Weights of a small GPT-style language model, trained from scratch on English Wikipedia.
Size: width 160, vocabulary 8192, 7.31M parameters.
Architecture: RMSNorm before each block, learned positions, no biases in attention or MLP, untied embeddings, normalized queries and keys, capped logits.
Each number is 128 + 24 x the weight over the matrix's rms, rounded and kept within 0 to 255. Layers, rows and columns count from 0. Numbers have three digits each.

# up: layer 11 MLP up, 512x160, rms 0.0832, rows 354-503, columns 0-39
# down: layer 11 MLP down (transposed), 512x160, rms 0.0782, rows 354-503, columns 0-39
up354:124118206113142155126140103149128115098123139164116181156119117150111161135071133132085112085168113147122125151097127138
down354:186107172118088155128122102144139131185113116064142118144108126163121132085092147150135129156149151132112156121128136123
up355:131134119097114161128132109121092153129143123147140145114164122159082145132115108098148138142091123110133121121157132111
down355:118134112143155136109090120104140109130145157082158102157122106143193046082105123128157152120157147155096143148132125114
up356:132088154158157169127136092123165117098130142121122187129125121136082137112126138191134060139116129112138093154134164116
down356:192162158155139099142138170144115159108162144139165125115119156109161108132115119108135126077128150174136144129156131137
up357:106139095152154166119146094120115083125174112165128114139136160144107143142121163170132070099132126170126130145126144191
down357:183131089101130093151074115110107101138106155076106126156147151160139075083171135162074104128087076097098125149114127146
up358:148149162125107157163125105061131142098143122140112169151149109168138153130124100089124114137136127137126140153157117120
down358:128109124153147124157109123132121166139148141179111080080106110097108111128108144066168120097087132155168118130128134133
up359:145132153141148138128147133080140115152152104152138169064099141113123148145154104129130079153124143125113045162151110148
down359:108114127129122130187107108131145128142172131151142157150170115165133123147105109111173109095116140137140119109134164148
up360:104111125122095138133172125123122128135103096128131121079122134112119146093121128171105121138155166116097133129120147108
down360:122139122100140129113099108137149133116137160109148123157110109100119133110095164122135141117126116129138126102138144145
up361:160121138145140129133138115132110093165149136114095131131168128157161101116155123102111107124078142113111115157133148137
down361:110123126129120126137134172157103123116103165151104118140121123106129114124134106143132131097138123153114118148123147081
up362:152127141157127149134171116141109105156134148139127119103142128098092098117106124101155115083151155126099116197143130126
down362:111113132098159096093084154116145112075105156104132145154167120103118136139152128195105140167125136119122097064119138169
up363:107126130130119150146115115133123149105109097127100140118103144143131168141135122114104129143113155174133131139179128129
down363:120103138103131143117124112139142117142133154111160140112135129125138127112140147147159077116139127125137111122100109125
up364:130126122115172158102170110122165141119139111169148153138139103096129185149140132118134152129106144110111111183128120094
down364:136152100161140139147161131172109112151120085131154096128112172131067142117103134170147144092124117112149096146141102105
up365:116107156123101122104176123129141105140153127155073132161121124161119097124114089146156107133096105135112128175118177120
down365:120146135139110111149091148146111198126104134139097150151143093101116155071150139144113111134129166110142145145128099153
up366:155093135135141133081119096124125155131116122154125146144147135111132122163125122123122124094133143172139106163122117115
down366:144139148129117172134099104126100147158159107152096129123153154137111128119091120139138091134132111128136148101161152127
up367:140124128051122155155143095114131102160177092132093140132127140112129086155164178101116102133117168130128118149134129150
down367:131146101137137081134079157088164129175123110143143127111111093113069141146111109143117101115118080117138148100096134092
up368:108131167124158120112179118106159091133157165151117152167072097065114103116154114135138147132145124144125162158139174115
down368:139096145130141177104133132103102126133096117112202072089101170154138188137116154119104109142107135155125137113169097138
up369:138148140131136123104171125102102123141157128178127164101084115108093118116100134115120063074104118138107107162180136113
down369:119108134143122110131114158133105072120083173149162090119103103127128108090103129178151126134122155105097126132120113130
up370:115111114117142164075166126090112153128149150147150133102095162107133128089137097145143106097137161127085139157136157077
down370:174144152106160081136158130117151119089092129124145100157098117133112132154148087153112137125097112125115112087157123147
up371:145115145113118176106137097113104131124166107161117153144138156164176112142093143111083137135132150152110091128123128141
down371:099153092110144103158140181157130100089088155149139098109126102116119115067144156127131150085161121140106122150148079155
up372:106122093159100129144135121167113120158121114134105194152153110115130096134142156127152146124175122141115143173144124131
down372:208165138169111137119121068126127134056107168111146166112118112157142153164122123172129097120094137146140136120155113144
up373:130127151116109126147153127084131088143130128152125147141128121115155124172109147105130115140141112113117073158122170134
down373:126134117106147144098135089098166101127117110115128159116120081119099146122160106136093113116147158141131149084112097111
up374:110172126134110174132164100112121143142122127163116178157113117109139092138105101129129149140150114157113096159117155113
down374:138096145155114188147127140087120128146134137111105086097074142147112095109151078074122183144128151150128152145173119136
up375:152108099135161108123122082110105103093136149160124149151124156207136100161101123161102063143099114123155108120165190106
down375:120117138089088095122122148112132162166132153154143102091170116078123128121096134108139139171144135118123103066118089112
up376:138109169083110134155136119139154124132128126129098134127128152161115127171150092101127113128125129132096128178131150110
down376:112101159102127165138130133109143121150109158126148117125115132116095143127103147148138135108115151113113137181158130083
up377:158105101131153190147111104126179122092153141137132184145133127099083093086116121115129115146172121102102133171135131093
down377:130135183175084126121113129136095144129160132118080132093142147113125128120128156135135130108112131132144109131113151186
up378:112144168107119127101172128158104092123176115122079162157111135086106164125131133138140090116141132127086104127119133119
down378:150119132155153100133119136106131126170149115166134162214108144145130104156111172130130059129121144119122135104105141157
up379:146156102119112134133176113077137124162126132176115142105173103147161127166108151128113073126114128154110088141160115087
down379:124099148145124138141107160208135146128128133103126132129131155087134112105146109108114162150120162087124158169095114167
up380:142136115102137116085116102117122120113155124131111169143135156148151113136126128133112151130111112120125112164131120119
down380:103101106143107143174101144113139125109123155121129140081127137103102111101134140124143145128127145100145144122161116100
up381:112138138133097091122152109124146104144109109169068141157100154103107098179113121158162088044123179138103047169095131134
down381:077127102123104174125186150126125092099110115124140106078170055142128117136069184084091087138151164125148091120151097124
up382:169110146146126206139158020105119108089142158181126159152156118163103110148139139169138094110194112122125095154117184153
down382:109100148092093105095085144174121185120152105130124113156130125185140109156116122074114114164126120148109171132110121091
up383:139170095111172124136171075183148061171187088089080141081124154162119114166149142153112127115074119134092121135180135105
down383:118168085153150095174098143160148138129095117118125114091098159139152146080121112096105094157153113149115112176140113132
up384:123153127129135137163151122130151134125145109163116149158111121120140114131125119158170129139122130114119156130141143122
down384:125118088140129132131111114144103099125133119149094098116108129104133131121124146115116149102125116142094126072113192146
up385:128166146111110163114141135120143132094134112104107128146138120106151135122088140125109108134117122163153077128142123120
down385:133095121161144123122180139112147103149103082126142141106103118161154122137130110141091128131148127148084130120148121180
up386:162192104117160171113104115074114139104112094150155168111147141146132106091125104083123115133102156106127087169169143100
down386:126042097104136119107149137101149147080147114113125151168100147151131107104071157103151122144107138148126149117149094119
up387:120108100096105116088159111121105107129126152152119143140087163132119148140081097142122131117137128104088130191141126089
down387:168142115160098130150132126154180145175113155120128136139113136089087102105157114084143115116133088133119099147165096144
up388:153141127151111144113170099134127122098118127168117156153120142146092121157130155145129105111135139112078121178109166089
down388:148100150095161127124108128160124133124122130160149099134127154156124133125165147109114127183100101091132147120081128105
up389:128158095131129163121117096133111148155115148182123173094128167129086125172136170139133107112122135153114139132134136122
down389:117143144147146128147159087127108105112114102140082125148130111164143146116129126110144119121155109121134147091109106135
up390:128139108146116120143170102102136129099153113178118165186109078092107087151140149129128101142140111125109088165087116105
down390:086108098112122124144110174207129120114097155100090107142091113120161106155160149108065098170130138121107160175188099147
up391:130149146115117148125159107105130117154155123133111128156143110145136117159123126112160091114116099077107117138125126100
down391:109135140136128095132147152103139141133088115107136128129121152163093141082117151143114125134110133122122101103108124165
up392:125129115131146124101190142062100130107187091191150129102131101109093125119174136145143085081071111172123141147128173148
down392:108190153132114104113187153171184086172094164148098097112114111151090102106074131129127150129085159107100071146130161105
up393:115146157163114123098139088127141119151096130136147146125128111109137146125122127107133135113107142111162110163123114151
down393:125113109097150142149117144100139129155100127114142143134148122067106130138093155136169111134141105098107098070124146115
up394:116125116088130127146137126114155138127115126109115173091113113147104123109114150105136118128113132140115134128138147124
down394:101083106132126131180120139149112141169118115107106108100148114141145118123109096135144097127159067129102141142138156099
up395:130124138094089141100174082172132144119114106121144155133153108129150125125113141140143127120127118107130107164121147155
down395:132123088121142157093159118133096134114124180114153102109116077092101085100124162099121123133129118117123136136164165123
up396:141144109137110142119157123066105121115140143151121153137107125106123105139135137138166134121152120131111122150159167116
down396:145148150112124125125112163120115127121099109070140154109143129107144095143126133123109135185139158133122159139144099122
up397:152133086142149145120182076120091107096122111138116111155144094130123137110142137132114138158152098153114144138114129138
down397:164158137142146097154113157142145126131153124172146113144158127118108149138121106142149119106110138107111082121083128139
up398:136130106149166140155151107090113106126114120123107157158107111125094139146116151141111142128171140118115089139159103094
down398:135098123188106139140139150133131119137107157106181126114105146104138139138107115100108123148145131125102134121128122167
up399:118145113146112154123159131111119148146187122139137146158109106145145128142138115093167106133145132131102086128112162108
down399:129137138135128146167135186145141093125170138112099101065137141124149141084130106130122156118115111123151135133135153132
up400:135128116089137132160115078094104127153116096157100179097129099128124138127096154144133114139132117121141100129150137139
down400:110123184125139148131107141112129165108137138140092106110166089134128130137104084119141140090111091072177132186095150113
up401:121165106125168159149125103113154093109140053147114144115118095130121129117125131105112109129162118135141124145111129125
down401:121098148140074091111149158171091176134128171133138142147143137116123121143140112163166133091120130102112122116137120097
up402:125136149129124138152154123150139137132149120156135138122149109133121126134118113112097082117111155118123152171146142121
down402:085109152145168142133150164103181116080147105169152132145116124122127169113132139149131146136103108113109135119112137083
up403:137137121111133141132127110088120129141136135142110151105137123142123106113086104124116122130093114129139116149094124143
down403:104096078146116098106114144134165133120131120096149099147122173160162113133135134139133134096141149098154140127137141107
up404:134154125151159163131091105115107146120156135158139137087137125124087117145105122135104097146107096079134111129105147141
down404:116118087127139131114119091132153155106079149079108121191156152137114142160116111084138126118134115113125160138104158115
up405:159166113118129177071116143071119142127081123111155158144131084118101149114104164135095115072100189159081130131125128139
down405:143126162114141130107119166134130138145104132134118134149117140174142113164107154144128116090112098104142107152136093135
up406:131121138155153115124176082170116129122181152150130145148111105071107126139096136104121108127109144124075079153108173128
down406:156131090104132071178110137105141129164118084088091136091115145162128125104114127117131135114086148113166061127145145159
up407:157114120118109163129131064104128156121162137128133163124125137132117112124143127156156097106155120109117073133090115127
down407:128129137144128108107088116101098142165147125149166139105102108155141135123155169172145119126125122111123153100156152133
up408:149161112118103146082123084076126123167087097152148152072136156131109158157152130159133124096090162121108112166139142142
down408:128132131162147124103093141167094081129156127124124151102115180181128159123129180146095145051189091185125132146127125127
up409:137145120136151119095159101104094123149160162168127137124102098160109070153117111137159125082160133125103095135100124122
down409:152114100142107154147148165135149138101076130143124121152135087088147113130110126118160140125129138097119131152139133098
up410:148141117121124145122116132133121143148112115106100139114135150130081118130103131200091150136091144126116099149135139158
down410:122141164111133197126151125141129126123111149169200087149137149131101189085121112114166142151126104123118101102136130121
up411:137152142143123163129120123147123095153143125112152179124129148143110118129105159173104107072127124131104152122144152134
down411:139146149139092111111118124180158167166146108133122107091144147134128139125107141098162118095162091131141124102144150094
up412:140118153108092162140119084107118153156167156136120156091143139130139133148099142115090099139121129111121114124189129136
down412:155130102135182140122104109150141108197125159097127132178163125113127131138134127118112120159142131114174151140079135121
up413:153171105108155148115124071138154128131154118112117142121103106096081065134096120118129093120100134100124136136181111153
down413:143136134143143128176149139121128154159141144097095144106106152127139118151134134137168150097087141140119160120170138169
up414:068157149161108132077126087099122117149164117135119154160096147117110121175098147118091110143117123134108119167137191105
down414:150146074109118127182149126092112144107135112087121151101124120151139125135066120115126135117109076128096152158125128134
up415:104120112130124168144157106141111125156143079118128135093110124109083122146120149120128136100144142094126127148157105153
down415:114135134147092126164162137129137127116144121146109144152129140134116140074105110096103177129158117142122121172147106119
up416:112080114128109129131135114112122122169107131157108149132123123127110152176094154125143091138153195114144124131126127096
down416:153137128105135133132108121121130117132144098069185137140077143143121143121119120121125157128130073134087110104158123104
up417:147089085161120138114175126146119095119120103209126142111133112117143164125141101106133102066150087130120089181114131120
down417:153177119132101126178132120084097181103138094129106156142116122146121148110167108128147129130112160135098109154118112090
up418:148160173159156122137154096097136037112166139176138130104103111103100139088087116175179110086097128129104117183109153066
down418:112106125138105179159094147188101140125126116156120137152121165131140109084153149080116131119134095115152073114081126123
up419:137127118143135157148157122134099111072130147142159136142148150156122102108124118111109146152105105122131126135137116148
down419:110118138153119127117108109130142107145158119120124130147117127169140125159142112152136122103138110108122164139134141117
up420:151146143171142210116179089151148139121171159162136155155136119115111084108129158115178123132097142155138134158081160132
down420:157138136125141143121069143127150120104182127109130130149140145182134157118143104086079112109098125119158148136115154171
up421:155097129110109152096144106123155136123106124111143201146164148144139158146089127121135121130130128149105096162137120119
down421:162121118108140137158107132127213113126124165135123105081149157137109113091125112109148138098115136128140116124124109089
up422:121113110106121154117166110133110135121125125116161126160095145075122095109133128139103114084159176164131097136128123082
down422:141088153130088113134152105142122111103110133152154130148126084157129160125125099119085169171143129146132114109170151151
up423:107149153135123151133137127161124092144130130113104132117085117128139128121097129137134129134136123159135115146126131126
down423:118150123088129181125113142107150107171131138126153104162110132153110127113147104108106141128132140141126128112143100132
up424:148155170126104179104142114094136125131120078119143183127149137144122168121097096151141121142106127121115123140150120115
down424:133103114151126144150101103109137165107076142093154148162152132078145102116151116129110107146114113151119138071172117159
up425:164145146132131139131127104143089103131139136164103140141084131151128141126153128138122122123124171132147119167111116117
down425:138124145129126121126098148119138107099111133101135159137125132086156166121071110114107117122138134096089127110139108119
up426:107127118063134137110108116137158129145104093094095143101097081092093151112147133084122128107136158157108156131122160112
down426:139153132146112128081109127147113150150119102111177165116149124153142125107163091120134116108138134128151167187138077135
up427:146131115163135162141105104119096155085132116104113110133138116125105139105106143125099125121111126149122068132132084159
down427:130131099116118118112137143118149095129129119118133166147130124112100128145153091090107108132133106137166176178152116103
up428:139155148147127174162145094119114109086125135160104185140137140177169132114125100135152134168166131122113120141144157138
down428:132103129140117112105113118111173097142134148146117108097106153111150128131137126139131154122113122156113089051137143083
up429:100160102105127150146112108123141145127147130175124119130114114113090136102082114137137106098136128114104143120110171118
down429:115116112114106105141123168147154150131126158129090112131133105095087155112113136116114127141154130101168142145144124118
up430:159123140083110150134178109099139163120125143158147144152111136132130117145128136118125096145130132142108119148128122142
down430:133101122109129143153125187110123119125100161141167123130091119148135142108153159142125143118177129142130153094159099126
up431:138106166083113168081127089114096147100132151142172144137111116151145131145122131142120123140129123117147114193159138135
down431:132153082115151126131162102148083137106147137159109142120122148141116173145090143160130123108092108129110104141155148151
up432:100159137145131122105129101156113126109111140106129138144142074117137132126110180096120091103151120113120136141123118169
down432:116147132133107140112141122143129109146124111160098081135129139118096133143139100128111143080116132145144150152145090114
up433:133110102099107178149195121082100135151114040087092141119124128124117129126092127130141122113085121152120105161105137153
down433:132116141166104114152076175078083122160155157166136117142150089141140070116096126103110079097106126122133143160115132109
up434:094165123153117155126125116090155088087120106126151151104106131138135126144132112137144100125147114130149112168134157140
down434:107140139102151123130176157111137129155148147151132126083125129098135113084129110121124080132108109097131106116148077100
up435:132155145139141177145140083091164127102137104115106161108116124113079143137078153157074120111148120136069145114137127142
down435:117142144097152099141130121184146135089121161107149135209096145153125145150098136119122136121097073140145128157123143105
up436:094140133160113165101154119088122127121167118098052137096131137121077098123139162129166102111163144138079089143113101103
down436:116161106130138142159116126157145125143108131157148106110148131157128151107100074145090155203135100118135127146165107090
up437:122154107141136125134152125123112131122164133120115127126102044119116091129148125155148102115114111126090148148108133151
down437:133170092125149159125199152109109137137147109131167095134113136099111132122166175137108071139090156127133097122185131126
up438:139141120127110142123112113149097087135175141149110144162139142137154142158130130127161081087157113133106130140118125119
down438:138165110140126157131161142116126123158133131139157124155111108130099099134114097127137145139146155137129103133120104153
up439:115118158116129155135132100105116079089159125161122132160120094134065123168117167124150092116129116107126107134120159127
down439:168151121136098144129136136125157164129133109113198145104169110151116119148142134118092095111129097116126124125113087176
up440:132110111139106164099108113096137109091123109138101153107138164086116124096123134127128130145152124096087132142112166124
down440:129112163109105144146109116141132139125102118110125111133174107143139135130133165130162102109127162138118139065096143149
up441:142158158065103122148155122142143105128199109198134152091142181137106117156102113153130098135155184111106115151068149146
down441:111132123117143123157085135133098124151171128141120118139161169152141126154149170078161142112123114113104113099083094091
up442:121123128146141118106150114148139132116101169118153172154139138109102169125145105096118129098150126127093102151123152139
down442:112149142142101160135084060169078167165097144102145123111213120151108115120086147102184105136184136129140138148062137130
up443:146141118132116120134153106139126145153119161177121170099163146090152149159124077096117099148094111091111132150103157136
down443:065098113144162195094111142127138141104110109072170102119107104132112147112142176126103141147118106109177132089120114198
up444:111107152107115180157142112131129136117136074190150149140107159142106096153093083133173100153166108132125104131113164129
down444:163156123134102092059184128112069153091173103132138115120113163092157100109106137080123101101177175124177141116162087135
up445:128156129136107127155173128062135058149175058126082135128116085124137113103121109158124062084105108142094087123112188116
down445:117098108149139140139125134164115158107139149117116125089117135146149148145184121193151164109108154113142088147132120140
up446:119117120131125154129128105113135117130156124163132150127139118114117117139123108129137155143106153122127116170110137154
down446:107157143114134150109139119147111127133136135142107148132139134146120115146160149144113131110110129129120111128142136128
up447:131117123147144142118155131117122160119132116148142175150113116143114146129159138170162088134134145116131114140135185151
down447:143113110116140127103114135138161086097117165093114172070121131087112148145127119109130115144118191126064104079119114115
up448:143140094112161187145153086132106088096149147167085129108134131114141097085180116094148111094102099116117075165127152097
down448:124120089153114123111116152146123126143136118109136156123161093180081107160090102127124153178145134120109092104121147136
up449:134130105090077138152158117104102147130121151124110122141130097142147120158106146141137133139125153124130163127146112115
down449:117140144152154096149132084159109133141181128134147137126136127144141129136118139122139137127105166145132116077134139125
up450:129082110086115154094146109135155111139124119120134135112135146090085140131129142173143118120118166121141128124163091103
down450:128139178114137143125177173088100125116137151136160127152119104180131142117141162126111165111084118168098122103059160112
up451:112121138111081123139167099172137082138124131164109148102155102166155069151085144139138107158153103102140103137150126120
down451:096091150154134147123151146100150156105128126101131120116145139160127120140132095120157104142154111091109139114138161104
up452:129147125119092180138139129114126112120164124157084230143120065102147116139132106182122126113137093129063064163140197096
down452:134093138125154123199073168128081143105117129160131129116202094120161125120114096104136066180101124122178078077127138118
up453:098141108090121138106153074071127117132147117108145117106117123119096144124091180092116101128126182112110096143161096123
down453:142182164143127125044146110134164144155134088142125138114097101163075130103136123161084138162127155126165159119198141121
up454:176133133114141167145136122106121099158107101134114138128116119104095136117134136137143113077090138097065133211096172101
down454:098104136152114126139147134161129124071151158122107122135137143121114094129142105141117148144145112119165145121133096122
up455:118104093130128155146159108146148112118180134139140148159122130150099094156117130107153077116142131096137098133170148162
down455:106137104098074154117123116122115122133125189073138187183150116134129153152109132138133149085124115095126139150106083144
up456:138149147106143134132131096125135135088107113153111119136142131112136119132127133085116091111121127167125117172135142105
down456:121060128083115138089124144147175099098096141126136139139107146130121134122156121128130106124112142136089081121116149128
up457:131127137111164136101162117086137068191115141150144125108135100141107110119141092147137099110104160104144093165111151118
down457:118129141119098091097153147158128160089119121152161154131144144128090159096106157161142149151138122149119151120156121122
up458:132117100110120116131169124114116137120120101146136168114098088152106111153058156178119093156105194125113092134120153151
down458:128112120136152110164143124170133159118167108149128171124114111129126096133138112099109116154098128137165147130141154137
up459:111106137155099158122123092120116073119146106143139155160158162112113123144157123139142073126135134136102112134121157090
down459:173135142145156087168152129086115130120160142078106108118105100105136145153123089119113094132138100094126147158123136121
up460:113136144086108139171141125101137091140121145123143138115135091144158116117114135132128094145136123168144094156132165121
down460:148136124118144116121080131147113152114113140129160104142152147106135124152126115105137143164163169115143154101106106113
up461:133150118122135162181167135109132122170113141171145132094107167136135121146124075162112077108138088115147086159173164110
down461:135135099159144119114110141159125122098116113118099107159112137135156109109150147143127156161137149144114131109122145138
up462:121127140121071118132149127137125106156106149115113151121113138110140106136127111105159114119127162161073118153116149142
down462:133145129093105134101145138112151107146120140126122132140133135150107122137151115088139129088125107113150175130082088113
up463:174124115135132172174116081127088086092109160173107139134160104090101138131120149109152114147141146120126120146054151146
down463:156121168111108099117143170156145103071121118079121155098141135129148110133116116080114135109120135125132062161141121123
up464:128125117150128125176139126082176082112125119200124151100153151146128076141097131162125072132144157120108108125140122134
down464:160165184127121145106118132174131156105173105110134160104097139171136161122157103121086108091127109138149109139126131112
up465:150144138109114205118118117132132176103130147106124136162119158140145121165129141120142120111138146125155119157157140111
down465:103138094102105114133115123131137093144149092130099099107120133164166107105122139123140135172143152100116125178127122169
up466:127135111108138080130158104112113134103124131134103147168098118094102076161124118110140054110126120169102102170109132147
down466:139118130141109134126146146175092132133143120105084130130131133096174131118112108113061122142128137145104126134120082155
up467:159118134127112150094127079101106105127152136114088129098131146168138095106132151119145082110115134079095090134136147086
down467:172115144131099141111157184120111119117169164140126122110085159122160121088137107134108125139139125102128102104153172139
up468:160137133148144112146150107123133063115159141157086144125102166137167080154126152126128100091132125115121056134130130089
down468:114167130120091132162115154143113181168145121135115123084118122109155138085128086094110160093108231147098150114132099119
up469:149132165118106128119143065086153111130149133167103165153146120110157145134112146123143148145172137094042118136113135092
down469:138144122152100132127158150126130119121095116111195097116106150103103089101114141099116143131143155136106130173115134151
up470:158155111119146123153138119089134131127124126157132179141102148111119153179098129128133110130144156149088086148136114123
down470:114152073143138139107122114092105089130133127153108147147119095148155153180150144134154125093135142139185111102115095104
up471:131107099137114148130163119118132108126142139184054150095100124116140099125088129124134106135138172134126114149127111112
down471:127122118093162131111112153131141096100116143117132091179115140111142117090146136138129099114113150131117101149119161132
up472:143120134104143131162119098144130092145109091172120138120155116153093106133143121157086121151131096118125097139115162095
down472:093120106121116092104114112172153157107124140164140124135120100093148161158112143080169120107181123101146132120104097074
up473:128152142134143192132098094103147103143142157176096129165107115111117052119072111120125062119132120152130108121153153095
down473:184140134160114123147132159099120118094075133098088146091125080111160116129100099098142142148136123131122147080088114170
up474:128111065117085148138106108109136158113136115165098155121122119154089131134159154120126100146117158151080127150131149104
down474:114065184132126125155164171154117110134135091136161116112149152171133168147114103119158152140105142109086116129150135065
up475:142146130162124135144165128101112142134153142124111108114112116100132140087129094121095123085139114143092124160153121143
down475:121113131120115112125112100132128130114125107128140135117139120132123111139118152134138122145098127113134117116123141096
up476:120088139171094117112156087110140114142132115124112118105121161129112081136156127132138112101120109150149099131159170105
down476:146110160119101141130119160114081131132105136111106102174164156131122087129127106140079062136118136123089145152119130121
up477:125135124136099112097129126142172066156142131159074142148112114115133097135098143118132085127167118137101124140089176132
down477:104105152144152136119117126115119154090107166119115152159109133100153158090127125126148127128103119125129155162097160113
up478:126124104074096128158125125146142111133118151154146157130102126151095114161108150107185103143116100145132074160113127141
down478:148130154103132107123113114140158129141131063125119124131141078115128163162090141136152152126118124153098117130125185135
up479:139076129151130156102141132104167126133137143203136183147143100149103132179125109112105119137131136126118122131135188099
down479:125144193137124079131120152100115136104139121102159097109146164101131105095139165137110137164111150137098136115095132121
up480:122144094101101112156115108131175130138114097113094161115106105144081104125153167136152152141126121103100155136172102134
down480:138138126145114140091135118133117112141137138127141114108133118163163115106127114107086102082114123107125134129090160124
up481:131112153122088132131138090125141127163103098143102170148112109103137094136145181112142119137133110098123161131132143093
down481:154130116104128087116130112129136066197128110112117103199121120158109136134101109132119120098115105155126178120165124097
up482:155105154122137167149142114103154107078136160142133190126125120120104124134087144124123101106140103105087144120119147143
down482:126165153088113153107100123192145131143149116131124128105140137161137164123145142128118073153174156150114145113122141113
up483:125123107118149163103137126108157108134118093095135145134100122143119132133131101148109100105149144137097117191133145115
down483:117155155146134126123157120102160104104141079159138132124138078111119147134125116137136118148143114119100084103134129137
up484:153125106102114126127163099115130120112104124140088149141136107139125150145169118098170068112169170154115087140093116109
down484:129125106167183183142131110130117109128129175107103147126162100106087098132104116112075108131112119125153186133141114203
up485:146130118112140119146187089134111105137138112168129131129128133124132152128137163113149114131162141118082144140122152086
down485:159188152127134163167157174146122119073134140154144164150106144082120170075179158095119125145129079076119097164153158124
up486:108130123123127123115166109119125148092111111116136116143141128120129118127096176120132143127137188105118146161129103089
down486:135102160124118108131153151112145166138123144124092135104118158135102130115115102114139147159094143124152159111109068140
up487:074147115113129116103158139136121144146121142112147151144121115135101105146109169170137142110138165165116101184116099155
down487:114128099126138150146154104143153121166139128171112095123119116076127110169103140146119121119162145138120090052118127130
up488:145068136147141132112203108091117150180173140136122167120149148133109131124127157119156120095160123104085140138100149124
down488:146129111098105119134146180115149088120099134153160155081141130151110103153120103123121120126118116106128171145123114178
up489:108112089097120111127169088117151131078139079139115145096069152080120120114134160167145070145093147150108123138170129143
down489:163121097102136095095137094093059169168111158110108142146106120108149140139136130149111108135150106141135157147142139134
up490:134123135123125143077128111122139119126158112205137151134137096153073106172121126153141103104131087100123102150121138161
down490:125163103165118108131138083161110112126117108164119131123108139081144147152105102102124142160115139146153130122117138109
up491:128134148111138170110143100114115147078115121149131161134125121126127150146128101121129098136149131114121096152121118169
down491:156164186100131101129134135164107099176144158106145094152118110126083141110091112133129115136119118150089135129116158070
up492:163154127112148131121128122094105143088161145141136158136130140125124099096168129124140099138107136121136128146147124144
down492:116151092145159111134092120115134100121106141123148128165141093143133180137166102134088082137136110138127166083125104134
up493:145124119136126155150135117140076145131156101166100125144112150146130081168099170125101132116153147156146128169134119139
down493:080123126113098116139146156135120136128112160166190111133141100113129125105128104123112127146162124120103142100110054141
up494:119138132159097149074151108114162062142140109133147129135143133125132090143114154112157070103100101158128116133155125120
down494:169158150068161170144139095120132143134108130117142105117148086152139174095141128129118114165154147108123150140121099096
up495:137118161155152159130125124141156133139136114146080119121128131170122113101121148151163117096124118121137122140109167132
down495:113153124131174129123101118136139143140126104122172157098122167161139148127113123128142125150109119118145097122143111112
up496:128124146142116098129136113143108110133128130153123161111154114125151123142123092130066118115096118145142119124168182117
down496:133133152107094162111106156128143143124133131137140126151107135110098119120122130111135130149171119113120155173104129139
up497:131139147134147127133120110127115085148124095138104145141103153107128141102100133145161109118150164134112147121132102130
down497:162126150134137094144144121133150142079103139134145174117109116157159114137123148138111128114136128117168091123146104096
up498:144139115096149159129152097104124111128124115149085155162125138141127142135101119127138122138141133143136131125114133126
down498:140111124099151128113154137149123131119115115150103154116108136121127095147146143107138121153135130137137137145147141131
up499:124109131110125161086130090137079083098109142164101139124113111138122129109087161135159132133127126118103088159126151111
down499:126129101100109128119104171116162146094191154162192116136171126105136095143144095142095153129101123134149134129125111111
up500:139171111172090112150153137112096117191142140131083154115134133115126127155119150134106082107147147143044114140163131098
down500:114108146106073149123052122169154102141170132105154148117126113157130150144136119110123142144131127062142105157126110167
up501:140143128121114133099134122131117113151112121123082141123122123138136132116112175129123133102124133120101142133105101130
down501:116123140120096125127109146136133121093127127128149111111120132131101124174141084122118140190140143109116108138156119130
up502:142121140154125153141138105118146122108142086160117133170123158136087112145109138105111094104133087155139130120128117095
down502:149117120100133111135120135134120108090129154119142115151124118139139133143131121109148138130154127131152142157136151143
up503:118138094122126217122156069130129104095156093167082142121124095134152121076097100125166113131125100148106084145118107114
down503:100098205072115145167108140120096118133091163145116141127151135138096123141076111094123151140176155124144133214125106076